From a checkpoint of a small transformer trained on Wikipedia.
Size: 12 layers, width 512, 49.4M parameters.
Architecture: untied embeddings, normalized queries and keys.
Training: a variant of SOAP for these matrices, 789M tokens, 3011 steps.
Each number is 500 + 50 x the weight over its row's rms, rounded and kept within 0 to 999. Layers, rows and columns count from 0. Numbers have three digits each. The size before them is the row's rms in percent of the matrix's.

# k: layer 9 attention key, 128x512, rms 0.0677, rows 127, columns 64-127
# v: layer 9 attention value, 128x512, rms 0.12, rows 64-103, columns 64-127
# o: layer 9 attention output (transposed), 512x512, rms 0.173, rows 256-295,320-359,384-423,448-486, columns 64-127
k127 162:471489573427503475480510474364507440416482441476568498518519569578483436507447445516480521565639480520420541441469438467526536526496525476457534528503497512582524394511454477450488544544511483
v64 117:498542421426465475514492567556477531402507498596485465499444563550507524555512393523481578494470490507422498472453487496506471452526418514436573529496519433429551501474443469461479558486394446
o256 107:544503548550470575477356548522504526557486490475452499591484399506454556443468456614427518501517441422413500536574483441519550540431552523516532464491549536483461503486498511569509473468533568
o320 092:510566611505487579477366553482505501545524522551534469554492507505436474368486397508535531478557473503460496472455474476551524490407563504482503520595538479536508594531489492604506510437445639
o384 118:549542537541399516526427480505492487518528492517506496480413521505409517433405593494571511445518515498405556489446432495527556461458519549503551551482515497626581464530497425525550444474452490
o448 100:546493556495538487540387492572467530521492451517495404525456433403532541453476538429557468411547524468446541491485516469494429511463488531514455606469471447578549399514412514516484538526410548
v65 114:406531479504436460432480432444460457487515431488446438570467452475460492503556490451452489429552539526565451484507580554459524475517415502475548506475487477442538527462463405536434487403421563
o257 107:479538585444587488492477454508337482523482508474546591512581477495560594509415584485538529503441541459535496437534481509545427431487479473500511478546560493676625504453575502385527470537507568
o321 087:559507585443537492470565506479353496504451564431532580498584528417549577539461573481508494437453568476456539418469392560454504463447568474455553529468540513543568447481484499445672477675514589
o385 122:470456624450574499501584597530467509518458562520407556456500516488471568497471544499468513535424548492508566436465526465537478480514540466459517537440526567563552455460579487482545564631502425
o449 099:455507537469479539472517598485469410455460487543489473510490471552463514440410557534448467486438502514522516498548550539504450521453487523495478452525520613429548425423541510470571567603470495
v66 115:480445507497491506598431498542473439459434450510449575421383538427498579415582528480507535503512579535452499496465498523509576429488483495471449551548517446487563478511506500482537488412475452
o258 100:454540515486554529551533566487489522539498517375529574378515512490517454493428540512552559578527484370475504511423436490436528489576496536470540509564535552443608511546512463485496628523431474
o322 086:472533552467564474575585552499476550497457540395521634455524558446488442521419469539475529582607478447416498416511462493589521532536498545484478457484543490460555560549534522438476497563439574
o386 121:442476485425516421605488499481501494474504526408482571497624493477508509519437455474537483583578451499436486433482511493573565552526488529519516435511421441492526554613580497414453470539449512
o450 107:455448610489613470475502463500457530549473441393517492593514538461595525537486490478521453573489553428449485441481564587627472513557534602505458462509450516476507417538519507510437478503434477
v67 115:482577540484520538450462516542512527483489510564449427457492520453511477493448496523497499474452451514475493485582433530469434498503467532595537532559423485561478462546524457500493478544403489
o259 109:477487427486558518429506415524484497453477503514567463489388505643512484416558496550402508479454540461560523468510569511530487487499494508442477505434616545495544545436518577413540564580429601
o323 085:446582517489530527448544450573451498484466489503562447527414536541484480420585508526448511503597554532581533508587455488521553419495461501521457452457538508612474618414522489392528571494461582
o387 120:491509542486464469517634469481435448461472531417571531567477456534522411497453478508479541422590559492506584514542491454480528563504519513495516493527525498543498557474484464379544565463507492
o451 105:431517519490426528451559424489498461506585449463474451501409483520539491539506516473550408475579558485465521526571509477429515538475404498592432535433526546501500524474465424505504505560461455
v68 114:537562484407557526529521573558547493500524539581479388476500524427497549442459575526492509440496565477544462502519485488505630542479418545472494433488568429541480477511550539502491432454517576
o260 102:538461555475498529491526446520499458547539467381561478542449542523515579464459479488454500429512520559538511565442447508507549590543514541464522580548556559506522475536462510510491441536479487
o324 090:540453560533474461543527552458543457543427550526517531487431538610515565396409533460531534481510542504499479576492525534436514439442565490510561511556505498478512506513516488574454472556499495
o388 117:510460567531500438535517529486580452497467545525487503461402540575463503432406557545508557549526556420453474509470552514382458401387494511504554507603528527444518480417496450522388484497469453
o452 103:482501533505545437569436477487545533581522542444470547553519559522529483372378505550424534435562559476485461482495518584446528510405459349562439472544565485451544505534478458426451481497571467
v69 113:465467560484615499515584551453440509544478527445462489374430540453501411442525476479455573454519547531515451556459542534505589407442537468539530575520499454461470564461476498538608515442479559
o261 101:428460485530502427548589577512355634425457502469474409451511524477553549501509549424500541450482452515504472539481513531518571500472464438540512571474583427587517589526496465445560432569562456
o325 089:491513452466540462573569581449407500539481515464501432502527458493512513490467464493483512395462486500532441434469457470538590444452450521520466493441435441509494591534410474466562449562602557
o389 123:534521521492465528586490551501424526540553429450556472511412432509471552462543486483551518402496505524446439490437516521469568476472460510464481451533436538488518561587423515481531445524596474
o453 102:547537442469466487615523523480357489533449512501537439510555459501544495436430577447411555407437563535497545499454483503516616498550488481499482486539451438392470501577481535524508430581597567
v70 113:429510430482390459478449540638572397531549457479556568460527400421516492495473480483503467529532456444602518518481492525531468464460385521463498527558486575478524531462460527501460514514627540
o262 103:468440540521532487517517631534490492490522493524500533491552472468522467525503532454406494524488534361547448559499546508499466509504536543451534439475547424510601546407543493405563467511544473
o326 094:544471511555497438504455609508475498541463503567428484445604483528539451549478499495470450551565597438533460547466507505554430466529581485518485520489574472416560497419498446421565430454627467
o390 115:456538506477436467485417487486363551603484520528546438525605577535542455553450458490463451527517527430514511520514487491492468489473467550434527486425467542446447558524477453514524485419515531
o454 103:476516528495482522477482480429425443493524622451450503528548563524473469421480440595482524568488517514488460540521433543427495511530507607417419373547617500365510464461581491528483440538596551
v71 118:496507472557445522513439657442534428520498462382495535499393549484446609518560498432502498472475521476546512536473535475411436538468524556481447502524458503433559463536534502555422554490519443
o263 105:519547512568472506463514564514659432481548509565493363512496509521507522472491455540499541495450559512446526488493482366473471464579516513411460465453519585619415504508494449473495488529495448
o327 087:463455512613548501478443551515581445528525492527469391510563581479452509462518388640504487494516623409477497363489547474507479452530507525421453483442513598542397500439482416474480481501515539
o391 124:489432524552429532465490487453576548535548518608466470449543522539473501395498488569476543446474552466446462384427467501368490509525537522597442486547500478506525555493421443476467464508573426
o455 100:483460470507473579389488555496504493457415567532503530435433508503475431474504476505458509460509508428492454501546509482475430563472517555562456431419487490484528485336392505483476492556479503
v72 119:391460560565476538421469462548480549511528484510629527462441556498473494378474508427491533568340442560548440394508508550504495651534454496526507505472429512516527541463551469461408528466481549
o264 101:481484531552405543550591527546561551552518547568554377431472417510533491402533492461528536503482454438552503460469431428549441531451503562503500532554551453479425481561447615584517603499500432
o328 091:545468501533473475533538480543481530552498578559548434469549473462549533446485502470512508483547463467583531483435511446610465485525507524494415453566548403558443439548451543599545566484515494
o392 121:489489504466443465563510426477467561563403595516500527505542453447548514519474449434489474451506510470572468556535484452518401442525531493493469433485590443592437517510483439641527602519530523
o456 108:468436490467464527614418579535513503559525594597473586502542500502509548563478513498595472601439480513542573510495481421500437452525557381505434480560554458542568488502451430531479479494472498
v73 112:594504505408468563452435516552571514506497494550483412469469426494559500621500578486491557566508542511468430509470539503542527532478553529606557531546461536545504468570471604429512584494554521
o265 096:483459468524466540559500532472573604554515480493577425574524516477451516507542526558563497470505483562442509589449503606541398489470447524466416451559602527446451467512499482522689481463570530
o329 088:489539508520501503460570523495534545493500502462543522486459475545542560466546505600579483483437484463501562502428512546573394498370515563487457482483503502404495480461580522534622469414560450
o393 118:438470557482487628493541508539506569480572505426484606543471497522473472548471472517469444464481483443430477458424443515453420510435531540506552487513461484484494563468528519545658495444543391
o457 104:563456601548493520513495506505488573512469494540491490522505574477458527574473454470591469570542529401454546492454549527532531479502415560546564474613419544412510483467494560588521487528490514
v74 116:473485567516472454524603538434532541510441461566492522488471503510573505501512506507514517511540512548507447559527469470501491380503403515469449563538512549571472479502503551504590613502483488
o266 102:511588521500456559497571500462524453517513445519520478528441499615515491476473546527559524469451577493520523522442500467448499435396479545487558513521448451578544499517460474511581383479468515
o330 089:452472520534470526484598523512535432507550528508475486493435515578552509530528500484492528517425590491553571498410463445434600507443459530476565463432464457621477437543503493527577413527414543
o394 120:443598423502542469636525543489472435459490510458542473453558501438550427544568519427554483531472574461453567469419473492370560493408533486466500474500508434539518468457541453523597459558465506
o458 107:461495416538506417488498534531488494529542520580522562494471466443488503528547494497411492543482579465562519516393473381479544513545598541478492504508477530544542466467489522542524423609506581
v75 116:483524413514428535525475567499458502529488433480425503426408468631515543572545536566542500494515507518518481523484404473507522465393486451528470530496490510508450466403484498401433401479470475
o267 105:494468465532490528599512417456600567561494514521505444469473448423485414455494536587552484500434579577467460482448470498489418437505510435554339519504512520414466567547602529539453603491548535
o331 087:453434471546487432554437315520542543480472539507466554503491610492397409519454495570546538546584514469405476471443474479414509438482461419524424526476510440548450540517580513481468553490470547
o395 124:478394493565516360443530442489511520474401501512493428536507606538520533533488493430543549498498539449457513582505466486444521493502435481493451522555538498563521527501495546530475521520479499
o459 103:467443546457546531500502437526526480536470403527494527492472569436516454434497479529596405459517462466475463462613483547515488421503552413513489485561421551505540467484450548538486494594536537
v76 115:428493538522496468518453529526507461505499515476571409584507450434521527549531446492598537554457503541465535560494611423525516476443467500543494533469491656541490529450503515528528530561476448
o268 100:529503566627519508433628436492489514455451564592615570488478506401463506531489517560450487457434486518470575567423477583517544444473411433459560523458537435457521443550481421437473439534547495
o332 095:515468581589569511465635434560571480401503550561525558560428427426492486436469443521498519456378445534509473542453503509559566536435500515466642514479559474464588404503561461470462542555529500
o396 120:500538543566522512421599436489567472427438528477545510478406393501473496442412572460443555443491446464507477497486490559549665529450502528450590489513544500484490440479637441412437598502555497
o460 101:532599465567482489529588401520526476444472574550459558514490481532559433521504437477461594481528478474567533406495506504545637443522449482398523494510469531473548490515507557532434567453551509
v77 114:410443495441520523499500548454549507439544464583485438437587521511483559547510475473659542483437534527583510501528430528574478430499553437589571492546524478512453447530501480566434429547520457
o269 104:484535509542421488497491529494575534547503468501515480523429440647455504429569499533481417571458425383513541514533446538533432511454510551482543604512477467497491525552489567379595499482489530
o333 090:539525426509540523503472337556593522535510471432544517488513441608392523462526500526481449625453522423515516505553446566555472567518468544535532580505486499485478491482588567398576465541506553
o397 118:527551504574449504498448412606418510480500462477546594547566475591405542467490464529503503499491444483530540401435554515542545538483534531488412549535549499519519465467521475532495441498479594
o461 106:538577483446436477460540525519425503538463459444435503543490549486423617398460496522470564528533463409539464485435404556546474477529547454458375417553481460554398523498529443485546510575407588
v78 114:515482438462501424619577534480541427370481459531447433588551434574487494504480569593543583558489524577500590435497457497558538550635492476443479407527449431442505452479471478461583573545498511
o270 099:429500483471558483544517408492533399525453476482543499496503518466429544482524513495584585505568467524524571488495454553374489571410510556438496537547550506421532522417553424570401512512448397
o334 090:412433421430573494517531458533519426534579488561469470489399497473444560423554470465539546536522505519461538483519482604445543481448522513539579503487551560413486590467554405571476515541544507
o398 123:478515497454541582469535497582538452512539519488453570496525492516450535468517417446596485504443460398418465574503480517449480423469509517569592517523535557528492496521510421519434500482479554
o462 101:498423461462463578522418501491541475496542498581466471537520473478490525432561487540501474463501475468653498483545508524484512478483500545521501460560506507475505491410444450518476448455423326
v79 114:570400446625555546510523371542503405552544605461563555517477497513447462488452450502502573464450411481481416411602410454466421490546472537504419488518491492480508450487480400552471450505529557
o271 105:467455485433457450468546531522607513472543530454552485579493556528564537449501439369352540453486631492507562467427561494415483523455473559429590539467469454562488481512476508498482477478483621
o335 087:539465455470433433456476521386554532452485553476518424533436503512535537508549447446490501474462521564460556553447538494490469448416498522419560486585499452593493539550487493498603438471512610
o399 125:556528435400500429376437524417529479476494532573519460486438507479532555512540598435501559574482522477438499511537488530446531502536485492458475474551590482552493483555403405444449415482516597
o463 097:399375451391535469484430486486515521524425455563532364498465592551568448524575537525540518485527447416518470518469472380457582503569505615378463538507562452492560440413533451434483505441489522
v80 114:521500535400474526667448413433516487514623381416597426488538492541485482520490503568475527467505484402523468472448495565486500497532563555481424429482439434453550511548530446464519466513464494
o272 107:524567524537513501484585486483609568476489532517474507446502461517394546492419441531512505464507473465547556540489500385468530454450485512528472445483469489529391471445489479507469556467462500
o336 086:473516569580487509508565491544448519438496509517488523435532511459476529429438471419484523472543540475554513494549504383544556545492471495488490475575570469576503459445519503463543600464476532
o400 124:489504631537484545556523562543437625468440453558537606493541518491510433471543472407453527526476552532496547473585493425554547604479496500588531527505562516474521477428549543486449548531515607
o464 101:469497582508513462556508537520507544434470510507526492406465473521521450549567466458451579455469533472568569557526501470464546519517514518429604547512594439521610476469514601460433481460466561
v81 114:578559516497427542441584446495538436583496391498488406428486627476579572497466637540515580510513586574504578487481499542446584488430440532512464507577431521569527457464489518561489490531531536
o273 102:465470466485487525523496467455442429485525494501517575466463520441470392593434459483496377516525478592469525480539593418513380555527500499412424516466455392473535525458506412485496479566556482
o337 086:480399533413493542480483526447452472512515530507476610481434528438501400533485591514519444522460455517506511470523536437503438581488526542521433501499510485468530514487477481475477452593519511
o401 126:530434560435502609516434489556470538471501497543486614412452426481471394534545510510438494494578448424469492477524448506523533513579577533463455486506514476534545489424486441448478559539465453
o465 097:549485499404498514429513513514388500387514531638492534450483422559427413507593557485508493397498513518444464460503473425555506563482544520530510490472458498490484558506516520473379519497474530
v82 110:453496471473580474439435496464532453689517533511509460586435468456594432435546542502540547548555578519528484473458421528475528411415440432499539491576535490558533461474579471522530550564499594
o274 096:478437560547600499597564474526464472410546514511556625563439528511479467438459524488509447520394557409485530446423515440506536493484420482484453537557455528516459473535484513570459585495453522
o338 089:495491579562452468508508453488455407517538378505505585571483572522554468432454577502513488477414493428464509480525475514437544522526398565436511634508465432442401457564520544546407580546552451
o402 120:468506571554463439525520512507440430534556456568516506507548555527513448466435600543470463466485466448508390517553515514456440532513491554435566606460504422475461479485574490525445642508574430
o466 099:565503453503620444472511488537499447480507503600516532444558537484536468469530546565482462514540433524606399506540528534353433609420421540466636516545531494532474541555526521626556531429496471
v83 111:450534526487461452511464516540484529585471578424549474521571475439496495538611480597541500521580642494531516533473417551406534449501503542631603540536476460626545571558469550544474462451486421
o275 102:500473548549540526522489491440514418576502551493538529562544588530520452470531432584406545520488457563510436511469560521517566489505529525549419391484528516473577482572395475505509446438488596
o339 085:446479519536530494647528494482543503498473540555518527553474513532498430436518571575422466464410469477449484514628494521538525593444483568542405434496528498511511496536449477526543408449482535
o403 119:500561386544502552588625510458530465474395472596453502528425595437580469441404571555464505533438417435443448530496520525509448513449400511475417470504534451521457466506529517437532410473525493
o467 102:505617434512599504557480512524488512516526404521451404442484571483540414421417480501530516502463389508451417541477505499552456588514452526458435500555563435497563472467502518582580471525516536
v84 115:501555518516537564563514499410449490468502471478475515544474380452416582512478445443486454458368459487554540446445540617605565590371532502400407533570502476494490518459554504495508504457442512
o276 108:479459432511548517597409487446648561519495473501465518498491504464404407573387508405511443515511513456429547529512502527548459525474472448498578497482543500503566490457425332570506522469482541
o340 089:478488439564456511482464488516604568524466413503393550439491492455496422535421490352493482485474526537471510508607487414523478526521510513528593463527539461516519466440485377597569519513455586
o404 118:482566548525467566469545497518486512548448519514530471533504464505496503553473488488504529462421515527443491470507499365481499527641523558559586506510433377460528536425401470544460531535501546
o468 101:500476572561469505540439525507520480505519460544519461555500462518426542521488475506480409480474514518509531554574557370529463532540572529514510521552427349470584516400447471513459516466527494
v85 115:527440481511430501390469424570430543431523508519516448446518566541479428458615385403534507434514588462530610458522471477460590424549489519474386471528490545472535430501490486523436540445588533
o277 105:520483433534489546492560490467532419507509513525537466481483505521471514600381468572397510546564617563493504591474492404498526493526451557492548420504552538469383478545589491473527564418484549
o341 089:496489387483488522520578530497472484405492396499517462440555428491466489613357455605439525528438467530485466607433476462461514493525498535505535454500579554539494450497624578428504501394569510
o405 117:558372423521528524529515498519466468517470454426488516447487404496537557559430540567441495418443438477430423503408458509400430495489529544484536528440540454487483515500568510478543534386604459
o469 098:545343368512461529496578507521440442482535455474506479531452475463525532561533495529508522490490474482445449477455529453405499471429480608582553552519536536549399458556502527406493542434536574
v86 122:584594337548519569533578429508481445471474449512521475538524558545462544383492417430476505439546389447428523457520531566429526495578474470489545536451505566574499459514530498506565543494487484
o278 119:521575496536572485452469567501511494455498506429397526455513470493483572481470489545516526457469538481525579456554518540496480552423473423519568453562464450427547577517490617523501469523480438
o342 089:500496491576537499405439511475539526509530466374444511469632522551533531508443451558526544453488470556443536453596473571568444443471473381534524474478492501397478572481487541550538487502496446
o406 121:443502505423527464475496527527453522464494506489525510581521488468491646567446445504470515495482500532476444425526448489558426472425470353566490501469443514377469578443562496585478527527455487
o470 105:498469506442531562388531505416564466527517490520497558554454427507526495541571577508473520422564609414478509417520467451541497475584426418524432483517510469492511563500499483536525507500461504
v87 114:451572535430553440533526518537519551551545503488544402544531584480582489487530427454492477515543519521455528510567429462518511490566550422538536523550559505473493520487534469436561487487535476
o279 103:491452430447462454516546615480535594469514579426461522491488561423472490527548504481514512596480516414545456426468502465511568487488436479541554518433510562569535529529447449365584434502447467
o343 092:451555449456410516525533579439528549455501493381475527433602526477461558462606456505467560507474466414517415431482563460480520494508417499501513500493517536511483514474549446445560480539516418
o407 118:515530482489532525519466505493510478514455521465512496455553531566421455428573440528426572553500456477545408449535514447417446441420482438521545493433452440558477516456452536400544431491411490
o471 097:483568447479511530587528494501503413477558475468466548327484586438431449518496486563506465466500495466527498392498496466416480505521529411465490495477507448500498456513550452465569439469430413
v88 111:418481540556557469495541505474619520506438448472544471565538464431556470499429539492493505529421450452472527477442522519553499505539459452419516518475509465509487577539460533517503584529423505
o280 103:490419498467459557498490495509504477467508500543460376519490540544564605490516505457444431538494516548429535513485495584554514455379460497469415518440544431584562414535434507546517580439423471
o344 087:501444526493475522514496462502488465476524568548386462463478599541561486455618519475417387481533487587469504519460485570586489479456472520453358467369457483561586468548549509526541533520519427
o408 119:518445485544440517513548417523435420482498511489444580558390591498514518453476528474558436559570518597494446631506437545534555447512429481507445362422519484471581489535503547453539546544559499
o472 106:542506503468595605428425485482526505434539551403493473554523509573541472434493529490453493502566502488451420540451552500506507537437405470427497476460487474560497544562491529493462572414511518
v89 115:457509488545545422454506549508506448557498562530572471480458505592485539466468491487455435542524518494477481576481498578539568465477521550487564499522536494482418440470560533497415512388462560
o281 104:541479515488483556441521392511504533554482560462461469574389498435533435562477499480518535449503457488600491553469460436513430454517542503629438448477528536459413524575479468512482508551495543
o345 091:482430523506543533485515403429548556582455515455497520558460549440588439556492443456508581477470445510600494575485511433522393474490489481619389460502622569461507496506473463516522414514485550
o409 121:531521431472458508502498415438494550546490524547432405505553613520509553521479554512502595463572508590497516567417487434500381515483568596478479466544576568462439540532464456528525492484584476
o473 096:484480507470460537571484515394544529572556542578464536560477524487433495493470541505444443409482483569475527549550543430494480499494466536491453420472549615490447554465559446426523514472508529
v90 111:444443514362542529412517467526480564485512511614438515507523499582518477509478527437514493494483457539479501483438432545416609390470518578594462546460495527603496568514476450585594528503438526
o282 106:512488471454503482536505367496456383423550454534482512446531449523486530483460543527459510511408486586547529531425413439407493518552484509509610464492508618489541442511472604517502511495509530
o346 087:540536453428529509536461391487523430509498427399620502514586434511484517429403442581455487533499555615524513490462505365474439540480526512515610551470534625568529498467504580502499472507506536
o410 121:605468426537510630582491470542477430512484561419600538543525456550491522384390441501509436518558530506502552533467538487529449533494518463493564526472424498519448448443432573565479502545497594
o474 095:491442464517551460527452470477628428517485496429593450502501505424588480395437515640552462489503523637440562473509595570460412489484525493492539523465514509595517479573522512513536526522497539
v91 114:546504405444453578458457506553418534550465517543575398447589581481532464604401515576488415484510536541533495505512532495493529559564618562480453462490516586542607482463447557466528533547398469
o283 106:472547519468635490554510408493482429462562547509419467497419423483525448469535476476443570539554472515472492539487525417459448496482577486512491567394422472381481474520517516502566513423434516
o347 088:459512484448563432567525420481403473446516529456465542472455440438507465432495569496513501544512409511488484495435545408421416466455625524531399538418476440435430462562466496457559468482452492
o411 114:430494498479554382539538549442475536494541550489539467482489453518537485451489473464473410636523458394432459529416507418427505489480559548546421546442576466479402569494480502478545457530492483
o475 098:513564467525444490553459440464501507501465532551575509508544498452462488459502538442492459546583509495556478501534552447525477493481516528511443477422512513493471471494472484527545487537520524
v92 113:502469474545513540489497592634526456454528477590446467445387502490562512480500473407465468480505482486523491481388540527514454603531470558487518498517465453477510575463484602461498488463427452
o284 110:506542529513545508495456426471548449370551475492524474512482510622516545484469522445483545452412529490572475621469560517526639435452572512532660597545545482412577487446546569479474535536513522
o348 088:466539519492509539515449386489564440381495521421513480551468520541501449540508453547474509509458539473564402550482558551521611547470533525514598588492510438467536456487491479464532468519535491
o412 122:467550423493569573540484423480578480415454562549404484574573588460497467630463489506493526469487493462549436502477461513525519445417530524502563523498468500484492614455513501529542543523532520
o476 099:473530552422601491491581511478590491505571484534508469509534541450540507501503467498483494517522471390459418404477500507489501588444459425515487479519501398462530470517543544580522504446560494
v93 113:471571508490464433525488493416452496537527482469494405481492484444523461445423492426512519536519448516498509469451549507472564495395487539511456578453477513573462503462480529496541498520540478
o285 104:519490490571535496519409496519487504396482467491525480451488488565494563563467461409556572533471448543535459556463521556570467531626442423446500488478504438512436452487414436613456555402416603
o349 087:531411459519573532433449496491466501438477476471605551451510419503516560467418509470569484609458431514562471415531548526558491548569513477480478441483491487510447457551480445486469593474473525
o413 124:534537443504680442500529497495504476439500424516482516511523448503454517468464494532539409540558483540435508536551504431486510506553491559505525402545451546482468503507462534523443479531474525
o477 099:411541534505522525515436509425469487419468562514562425575435553495527498460537502543542454480465506486498487522528499467566592529550515455492513503637476555499463529486415464550469442494499476
v94 111:580488467470498417507514507530492468434508426427380477503503493449462555487561399555451569469384551592464515572398550478534483358585398479531577487560479477509487443522480362544520452462461577
o286 099:401561500423504510585485430458519447538519496439436506503568565447484495474540512472391471550552504505541473451588545548451520569508533519477456437553592368475521473514483538509487464547460466
o350 081:487500487368422503566489393526557521566458478424506459527515525497489466522520451551513483505547478441517532468543494561467516571490426583468506417488556413467563483435443572486454439527500427
o414 122:489514469511470513556470456543503548513577513488454461501567540488533394543483510479563457451573454509496556431553544552519577537505519568503461445520576526453493499514477524571469425562490509
o478 102:466459549387470498535584492468565558510531478436520507529625467505507472569464543510415448475495431466449503471534487533599566534536583580473502582541531535513586436466510586543505350500506479
v95 112:471519494518504450483436518545510513463446459585575537525497359495566554519549510580517410490475439545537489415490426563449595514594626571564479523456510497485523530500490476431443545508518530
o287 103:521481405475444492618518459515551476517488421566406540545447518559403599490503425577458478484523528526482509521495513295433518564510472429450570508572478496425576615564499512402377475530559525
o351 085:533478469520442523551572441533493475421557483565434483588463442447440572453523482488497466499533510554463500515452489395438523636489470466451584516477539437505578538595570557398441471568511448
o415 121:494369426576445579511609479540491471504472497479514434587489489514424512456532518440429503482576608468425449462398485431507451553537462512489509548520590517507514536465527507437448460645501466
o479 099:439540385632485514571533401456562500525494495532546510494510482468431442508503469503480461495465517519471416495491507378476551465470493541579574446528560486460587470499560549541469581472559528
v96 112:465503646459452476590495440561431518543509610444346553455509456540429561504434466512532510482471468544478436432546485549417437410536499461423437468557499445397512462454495520472494480409444459
o288 101:546542528533440494434498470543542505481435511528441604573441557511506535624528441539483464453622475543501481524458548605423522571501467622524467491482532485470532462445548465497384564584460446
o352 092:548513456601506465441509463464482492502473533416430502577462582529584553572525482471574501529598511487488484447423550531513539494462431604631573574485598453441557524458602475374413531572444487
o416 122:496511463564495477502556492491477458448499506446545525525525498496553450489548570479550436502514514477543475491470480553616557429425471612542580681530559483493531532514506427417504508509522598
o480 100:555571469548454544453520548500572503487443524529433535532534556520461584588498527440500487516452524473472432392534452472523545580516486618439467489447562543499551554466496421425554505545594572
v97 116:558532503552520463497419568524503508495512574590536617562420554476491473522515439466472507559501464486607543423502354465485450435497480450491488490420482533517500549508511517501500481502521552
o289 111:545528543445554515417497466489554451509511535504573506531509505484363476540451533497506577460436521396460539577463470554386553495566485484586531531548452502507547468454507513454531451507471507
o353 091:534462506416441541442455444477436450542537538472583418529477492454397482571478552601496580493444519506439496616448479558443505485608543480556499499514468344436587571487461539419576551530519466
o417 118:449465516333415578519488542580456432504606539461520492451465502463517541502447523522463489519499451518359485599490518514560425458521542430506442504518472388473589549550513560525480554520471586
o481 103:481534532369459563583442528512489487472523515633546552513373510565499540551424558480530506495519464565503468468494521467583469466555460545423461544493541480505512514573530485450473616449487531
v98 113:589581491458508521476472480553484479508537539428511466423489501470554438516566501522513450521442586499569551551438453524541460473513478488452501472521416564517392485474556359519611549574440449
o290 098:520460548560438484582413508455503473493528508465570547507481416507509525560439368557512510417458547522563515431513557458621570469404487498638515499459440601562508595539548498556461515346518551
o354 089:517532486517532429554494445479543519453477513399506555505505436472500525464504506524441462478494571509570493528528567562584609541462511505571550548491450596591570497520571570479415410382518568
o418 121:531579474533510440541541518460547475503434546440468523625473464477522607473467516512494525492576553543522537542454513548588601602512542576557569533518478504507552538398490568416494436404556483
o482 105:471597452517475489459557572481475477526321556523492520521430543500470511538521471463489559441454621539568533518485554488583525466565490508562545537504508535458559462495437470484496428491559444
v99 114:554547507387468499475573466426429415455534542521625413548502538479460592467628542523476451537486518479557476549528539442493496444487530545505507524509469545497471474503425433461445545464581556
o291 099:474438610416468489513440592482468508462519510475353454512499503497466456586505463534501529528493452476437474530465473494492502448523469418508426481451435442498383461441519578641472590564512440
o355 085:477443538492488509490462517466433493496492477424462457528439437473503424530544401439473522588493499546503433468539468503534478537559481464514450513460496490447425491500432596616524435565483423
o419 120:489441536473549649487416479480517459552552476495539543514432410531508474525520506360538522501456496607494401462497444505530475499577470462556455513442464492527496518565491547588518466491543444
o483 103:478426589483566508528477566497542457537498496504551589621427460441540517573415532428499541501428563460510498559571474561405522484433524499467467463392500419406549483515594486575472452595470528
v100 117:539559536523540587445518555560521427498476483545510541567442488524514495447414446490522414554442485417482517375502466496472538480564614493478527519439476516503570499622535511462407516463536566
o292 109:551500501577414470587429567503552541460476475499434541471496401623511440574476487484553525512494415426416485554566522492568487499542423474403543519460485512429451508463431500503458492536570541
o356 087:492515438555433486517480582496497542492482514478454457489498493483455458580475539479546509446547482387493552544548432490563464478459468527459502508486452537477512419492548475450471500506524514
o420 124:416447468491452408483396519460509553486488469409501508485514544428430490487533546446459467474510536466524488550518479420541477517507445484537541512496495484422566513507536455483466529501501515
o484 099:489433525579482499478470458481393441478524508461439515507496567371455435513444542509547508421534510511476433549558471425506524513581494489548489465514464486455505522434472465534475490599404516
v101 115:485519418435439527487559536439430538499499486460477440510544493518576493566546566451512497528474553445431474493486463453482509416616452505470409487483493480523473528566495523406466563467481523
o293 106:542465457486545530571526462496417438491501423520456394441563443511568566463446498492529481499486338460570484482543497515478442527517538524547578527474507540466505460471544505526616450437601468
o357 091:489436556497493520562559440450408452490486452539381467509541432513546458501434502537497483488588482532573474501464587447528453477399489521551577526533465532475466508409517570623553419503578477
o421 112:460432519466541533562508513513457546477428443485455573446476532456520528567474543552518434514549490531438561563425511490518441461440380508503549526526444485452538549471448539573528440525455560
o485 102:481413564441521581548498494519458475449476458453465583576484532551455549515440518530467469551581492554506487513472520429429406493441432488426473463509460510466541446505522461597459538531462474
v102 112:660502508450567538569510477468486566541507500530503471541512496487437423490544466540612573433523524512465497486544408447579507526481600432551512531441543462504459581476523539419487613454464483
o294 104:464501470499488407504580493536520368451457600582431485465466454539538473505472513506557563499461412586421601477515510563442526573529463547496528533542546605456508450606483535491502477491443505
o358 088:501587470506505490535454507526521451443462597501474462479476464540446410516481455404550529491417459532400570540433483583487468515448495477382413547457550519455556473539354546571475502455515438
o422 123:487583457394433571517576485528545480431487533538458464401418618541512453505534452478427435495485555453429458635434557555457455545447465481466482526493505476453520554494410519500491579508604477
o486 102:498531486451471519599430518490475505576416462566458546574386525473526542424472517389448466521447520479628495518520520608517563476408471549471439459483400524476491566514502472491485627508563472
v103 108:408580536553482453404479546511580459499478455557528484518451482520514516462422548493572606469531466515540442555577524524546557471467511495516424460625537433516464486494469541528569470408515517
o295 099:516508468487485533414518550460565537501616496531456544504487523478552428447432605476488478463515475550449512483460519401350519585494540565449589505503498499442504514600482492477518362431440516
o359 087:509521530517460558540422543501491510566528527553457584602500455497564511512481541474543471493520442570443437565518540487384526650448457525475537526445475518438512539541357466529487474452511474
o423 119:471529446453425485535539557622415525577435507433456563531473516539541562469484487533533502622508490534473478569468433497441466509451506496455590463440495585462538483460445541498371513495416463